Weights of a small GPT-style language model, trained from scratch on English Wikipedia: MLP 704 SwiGLU, a variant of Adam for these matrices.
Each number is 128 + 32 x the weight over the matrix's rms, rounded and kept within 0 to 255. Layers, rows and columns count from 0.

# layer 7 attention value, 64x256, rms 0.0398, rows 63, columns 64-127
[[ 98  95 108 149 202 115 146 120  97 152 135 197 114 171 102 158 115 130  73 115 137 117 129 134 129  70  96 148  60 124 147 145 135 180  73 101 108 113 105 166 183  90 159 112 182 141 198 115 124  96 132 139 176  95 119  92 110 205 191 126 111 144 138 125]]
# layer 7 attention output (transposed), 256x256, rms 0.0447, rows 63,127,191,255, columns 64-127
[[147  97 159 185  97 166 136 141 176 146 129  94 100  90 154 178 139  75 193 141 119 142 201 149 103 111 111  85 122  93 118 164 140 143 104 125 133 100 134  77 157 128  69 158 159  59 186 148 123 125 119  71 174 101 192 148  92  90 162 174 130  97  77 121]
 [131 153 123 107 120 224  99 141  85 128 117 121 113 110 156 121 138 154  63 150 114 189  82 123 132 128 137  78 173 145 124 154 132 120 150 127 107 109 181 156  74  86 122 116  97 113 148 120 132 109 137 112 136 125 144 181 117 135  99 154 163  82 170 121]
 [155 107 133 142 140 192 127 137  97  94 157 134 132 114 151 199 148 102  88 148 169 164 123 125 212 100  59  81 125 162 108 138 135 128  94 125 156  71 153 140  93  70 137 100 155 135 140 134 187 113 138 120 139 178 115 130 142 155 166 149 160 115 128 123]
 [125 119 135 152 123 173 124 139  95 142 105 133  80 189 199 127 144 184 136 107 129 152  89 128 110 154 167 113 128 170 178 133 146 144  80 126 118 104 135 144 158  89 166 128 129 122 144 174  85 130 125 120 156 147 151 195 153  97 117 124 138 151 115 104]]
# layer 7 MLP gate, 704x256, rms 0.0498, rows 0-14, columns 64-127
[[204 102 103 217 132 119 133  98  93 142 114  87 116  99 126 129 150 124  82 113 152 102 140 104 137 161 119 147 112 114 113  43  87 125 134 131 106 127  98 137 160 107  80 120 151  78 130 172  77 144 149 118  90 127  97 126 156 151 137 122 171 174  90 179]
 [125 106 151 170 124 126 125 108 186 112 114 131  83 106  90 149 163 131  98 110 139 171  56 123 167 109 163 127 138 135 118 156 182  89 138 120  92 138 109 109 105 159 138 118 169 104 127 121 146 153 138 180  95 146 162  78 117 124  84  99 140 117 133 110]
 [132 117 121 109  90 113 155 138 182 158 196 123 158 159 116  77 123 170 138  99 124 129 125 168 103 161 163  71 119  90 111 171  51 154  95  60 138 121  99 157 142  93 122 127 131  97  83 197 152  78 178 108  76 173  92  84 159 132 188  81 154 114 118 132]
 [147 126 144 134 101 102  77 136 109  98  98 121 112 119  98 162 172 207  85 157 101 134 125 127 179 154 120 167  95 130 111  98 143 132 141  68 101 141 112 104 120 104  86  98 123 125 136 116 128 146 199 119 169 115 124 117 149  83 130 117 100 187 124 118]
 [133  79 143 143 139 149  84 133 100 151 133 145 157 165 178 132 112 145 147 145 162 152  79 132 138 115  95 127  87 129  80 121 168  89 188 100  90 173  62 110 156 103 115  72 143 119 123 171 170 125 122 119  81 120 115  94  91 171 133 123  78 178 111 155]
 [139 148 101 142 139 166  96 121 128 114 134 124 124 147  81 182 150 142  89 136 127 130  77  95 110  94 132  92 134 165 103 124 137 171 138 122  70 176  96 140 110 109 129 109 135  90 131 125 123 172 144 123 148  66 126 151 125  51 101 104 118 136 131 146]
 [ 93 179 141 160  85 108 135 187  84 147 104 116  78 201 126  33  82 177 112 143 149  80 149 192 108 174 115 130 114 128 155  70 134 123 149 146  91 111 125 123 101 128  92 157 144  67 137  96  91 122 170 169  22 238 145 164 144 128 118  78 100 141  85 140]
 [140 110 132 130  60 120 149 158  97 112 140 141 128  94 124  71 145 125 119 113 131 180 108 115 150 125  94 199 105 123 151 168 113 122  96 154 143  98  98 169 150  89  48  87 123 180 127 143 181 191 148 183 153 108 140 147 117  80 156 114 150 105 103  18]
 [171  91 122 171  71  83 132 147 119 123 150 174 109  86  85 109  68 174 144 187 144 168 106 134 164 125  82 149  81 137 125 132 155 153 123 140 174  87 190 117 122 121  92 155 123  62 118 128 121 119 130  74  82 171 155 107  84 127 137  70 160 144 132 147]
 [104  49 154 193 123 111  96 186 106 146 116 100 205  86 126 142 126 158 118 109 185  90  83 124 123 177 125 170  23 113 184  88 144 125  64  94 119  86 154 123 137 149 160 131 186 136 138 156  79 180 130  98  71  96 183 104 152 175  96 139  99 128 122 179]
 [108  90  93 150 118 117 120 169 148 120 129 153 108 105 115  93 119 131 162 119 118 144  85  89 141 125 163 129 107 131 136 101 134 120 133 130 100 122  66 148 129  95 115 100 163 138 124 116 149 138 118 135 158 144 108 138 114 132 171 140 129 106 104 134]
 [175 125 153 197 111 118 131 178 115 107 150 137 161 117 160 137  99  91 122 120 149 142 129 148 122 105 159  83 162 126 158 141 163 189 186 123  95 117 136 156 137 109 138 117 104 140  91 143 132  79 112 137 106  86 115 139 144 106 152 120  73  96 117 103]
 [ 84 140 111 161 156 109 134 129 133 118 131 159 159 135 138  75 117 133 125  98 128  85 129 169 144 104 162 114 140 158 150 161 184 165 153 113 146 152 134 118 133 120 149 122 130  91 160 106 162 146 169 115 130 142 186  66 189 117  87 154 103 211 116 133]
 [139 160 111 147 128  71 122  99 111 147 163 170 165 158 103  96 172 141 158 116 108 139  90 169 118 194 124 129 124 105  59 133  96 125  86 106  65 142  92 102  90 138 107 133 156  83 145  95 134 106 175 214 114  94  63 101 107 105 133 138 145 145 108 162]
 [162 127 118 152 130 110  91 120 120 149 162 124 158 131 141 154 148 102 160 138 144  94 144  89 136 203 144 156  89 121  74 132 114 104 135 170 113 119  97 107 127 130  70  87 119  83 166 102 124 131  95 120  42 104 100 133  90 194  99 126 155 112 117 103]]
# layer 7 MLP up, 704x256, rms 0.0454, rows 0-14, columns 64-127
[[145 113 131 145 106 150 146 111  85 144 135 127 143 135 120 151 124 127 152 146 121 130 178 142 165 125 101 119 145 131 109  82 141 155 121 147 132  89 105 159 145 109 104 124 210 143  93 118 133 156  87 142 144 156 123 110 204 108 165 124 171 120 207 144]
 [128 144 164 151 111 133  79  91 134 139 139  88 133 125 174  75 157 105 104  89 134 114 140 157 136 159 151 159 133 166 154 102 145 157 115 132 133 138 104  82 132 163  64 144 122 106  56 165 168 146 137 158 103 107 160 112  51  81 146  80 141 130  92  91]
 [119 157 125 103 110 144  81  78  90 110  78  97 135 134 151 110 107 108 153 135 131 104  95 120 132 111 138 139 167 142 133  75  96 145 111 166 109 112 132 158 120  90 166 133 109 167  68 124 162 126  67 167  72 115 113 108 147 138 114 122 121 198 129 103]
 [123 153 170 125 156 115 126 171 148 154 163 113 149 146 120 103  69 121 137 154 125 153 107 137 104 182 139 145  93 116  98 121 103 138  58  83 125 161 146 102 143 141 110  92 173 150 212 159 124  98 121 145 167  99 132 206 117 144  71 176  65 108  90 110]
 [206 163 144 112 109 127 130 142 134 150 125 143 163 165 147 109 141 130 143 182  85 133 157  95 129 175  89 132 165 147 124  81 118 142 130 150 107 190 107  79 158 197  68  90 108  98 183  18 115 199 101 157 143 119 181 117  89  68 104 156 104 131 109 178]
 [116 122 126 115 137 119 140 158 130 123  94 160 146 141 173 129 103 106  80 102 113  25 145 151 137 155  92 114 129 125 142  94 196 130  96 129 137  72 145 170  89 128 160 139  74 147  94 160 155 150 115 117 162 106 112 103 205 100  90  87 177 149 139  84]
 [154 151 123 124  67 112  81 165  95 124 119 111 112 132 161 141 114 132 122 118 113 107 113 117 138 128 141 133 121 101 102 195 155 112 104 125 108  99 161 158 124  91  90  94 107 140 111 141 202  54 138  81 116  89 125 101 109 183 102 127 125 112 173 122]
 [125 193 135 136  69 127 120 134 154 132  97 127  38 143 140 147 111 191 143 147 103 140 131 123 147 184 143 152  99 132 125 108  95 140 156 186 164 124 127 164 179 140 119 187 142  80 129 124 160 136  97 164 124 141  55 163 165 104 135 119 139 111 124 135]
 [147 165 159 144 151 161 116 166 133 119 146 140 111 130 120 113 153 119 128  51 123 140 128 156 133 115 164 114 177 117 158  92 160  87 172 121 114 145  67 142 144 152  84 116 144 170 118 106 137 123 161 155  95 153  91 165  84 122 145 134  90  87 165 115]
 [210 122  95 116  91 115 108 150 124 150 173  72 133 168 127 149 209 124  94 135 143 122  97 133 157 225 100 138 159 132 144 168 167 125 155  95 151 173 144 164  94 103 118  75 113  42 164 116 188 105 161  95 110 119 158  37 120 131 147 127 130 134  69 133]
 [166 160 140 112 150 145 137 111 172 132 112 108 152 113 117 117 129 135 116 118  75 140  69 186 134 135 113  19 152 111 129 144 157 140 134 112 118 118 139 134  75 114 100 126 130 165  77 149 124 134 102 113 164 115 124 120 136 181  72  97 150 177 109 186]
 [ 99 106 160 186  98 109 134 134 125 115 116  88 151  88 108 104 125 122 128 136 111 144  56 136 123  81  88  93 127 125 145 170 152 135 144 137 113 118 131 111  99 130 128 180 132 208 115 155 102 120 158 132 180 107 136 129 162  59 164 173 111  94 136 154]
 [152 171 158 107 125 112 148  98 120 143 128 179 141  71 147 209 127 131 185 114 156 118 158 145 176 147  92  86 141  60 111 156  95 129 107 126  87 154  64 153  96 220 148  93 165 128 181  92 122 141 107 151 131 115 157 123 156 139 102 162 126 127 151 161]
 [ 92 132 144 162 126 129 185 117 157 138 152 129 166 147 103  90 143 140  95 130 175  35 126 200 167 114 131 152 130 121 164 116  86  68 137 117 106  98 118 108 171 107 190 124 171 133 134 181  94 147 139 120 181 116 138 165 153 136  77 117  69 205 144 113]
 [109 144 156 135 151 126 114 182 134 138 119  90 173 141 153 135 172 122 148 136 145  95 152 148 102 151  67 108 131 142 149 153 162 162 151 118 103 109 110 107  51 118  89 104 188 157 124 126 152  99  49 176  71 111 102  64 101  71  78  37 108 129 107  77]]
# layer 7 MLP down (transposed), 704x256, rms 0.0446, rows 0-13, columns 64-127
[[ 77  81  86 153 101 170 165 119 131  53 123 168 104 129 142 142  99  86 181 118 127 156 104 187 119 117 149 134 128 110  71 168 147 135 138 146 147 104 147 130 129 171 130 149 177 131 105 133  52 130 157 185  82 129 126 133 165 158 164 142 124 163 112 128]
 [167 152 118 123  77 157 151 128 107 110  53 157 136  55 196 191 159 157 118 125 101 160 103 170  93 162 104 184 120 115 103 152  79 142  74 142 107  92  88 138  70 108 146 186 133 132 137 119  73 163 138 114 127 152  75 110 144 158 133 154 153 178 115  97]
 [116 143 170 152 137 207 115  63 143  46 107 158 110 170 137 101 139 146  76 160 107  95 166  71  68 112 137 107 128 135 191 114 156 117 144 196  98 102 140 143 123  69 153 153 149 136 127 125  79 146 120 147  59 129 141 126 190 126  92 160 100 122 152  93]
 [107 145  90  81 180 109 166 160 116 201 156 159 120 169  72 201 109  87 140 164  82 105 146 123  84 162  87 116  84  77 176  72 134 132 137 134  96 108  48 110 117 132 141 135 162 129 117 142  75  99 123  84 112 127 127 161 102 125  81 110 109 116 148 160]
 [158 106  89 121 128  81 108 179  97 164  77 137 170 151 127  85 161 174 181 135 150 161  76  96 141 116 154 137  79 134  98 142 132  83 146 169 152 214  78 172 154 119 121 109 109 136  81 161 122 111  92  81 144  79 145 148 130 121 187  72 123 193 156 191]
 [113 135 119 150 103 158  98  99 104 135 149 117 115 161  77 125 158 164  93  71 172 135 172 138 149 101 178 124 194 141 122 218 105 138 151 105  99 144  86 156 159  84 128 122 186 159 119 124 120  92  99 177 103 135 110 140  46 165 160 183 150  78 156 115]
 [135 100 122 184 138 107  38 157  67 119 162 134 134 162 145 100 124  82 138 114 104 129 127 103 127 171  69 105 111 136 109 100 118 108  98 164 111 106 181 199 142 105  80 114  97 152  89 107 146 103 146 101  87 145 144 157 116 148 135 104 149 132 141 182]
 [146 156 163 100 161  73 184 122 142  73 144 109 110 138 130 111 122 147 162 150  83 152 135 119 137 123  79 119 153  75 134 137  55 146 172 126 126 155 116 118 112  62 112 100 111 101  97 144  99 161  50 126 116 137 176  80 114  97 195 120 134  83  73 103]
 [145 148  89 127 127 134 171 137 141  86 155 138 138 145 118  92  98 142 107 158 102 164 160  91 134 142 125  67 117  34 113 166 131 120 106  99  90  72 135 125 165 146 137 126  66 114 109 165  86 168 138 116  95 116 127 113  71 125 121 130 128 148  83 123]
 [149  70 149 171 172 162 115 156 109 124 136  88 123 154 103 161 150  74 178 145 165 250 108  94 120  75 119 161  83 176 166 159 113 104  84  93 134 154 109 134  60 153 134  76 117 144 180 148 113 124 165 128 103 166 173 105 138 129 146 102 174 179 106 125]
 [ 66 159  63 140 117  60 125 123 166 111 166 139 126  94 101  96 117 123 108 157 116 140 158 116 144 153 103 105 119  53 132 170  82 160 126 151 151 109 119 149 156 127 154 162 146 115 118 100 109 152 140 143 184 116 172 160  78 102 140 102 115 137 108 101]
 [111 180 153 126 111 183 147 142 136  68 163 131 153  87 169  95 180 131 147 100 145 123 126 131 117 149 216 158 143  70 113  99 176 160  99 114 113 139 168  92 131 116 131 125 129 127 114 119 151 124  35 202  80  68 148 139  60 139 130 113 168 147 106 138]
 [ 82 138 134 110 160  90 109 150 165 209 119 150  79 136 147 142 125 148 142 153 149 149 140 108  98 118 113  99 102  55 171  85 158 157 142 140 100 130 157 111 103 151 147 137 139 105  79 136 165  70 129 153 145 133 182 134 190  81 113 169 168  86  96 135]
 [145 133  77 108 149 106 143 165 211 160  90 165 170 113 114  90 116 103 154 171  75  37 121 167 142 146 138 136 175  95 168  89 125 122 174 165 150 121  98 103 173 116 156 113 140  78 180 119 108 104  91 123 138  85 106 133 187 123  78 127  41 146 121  98]]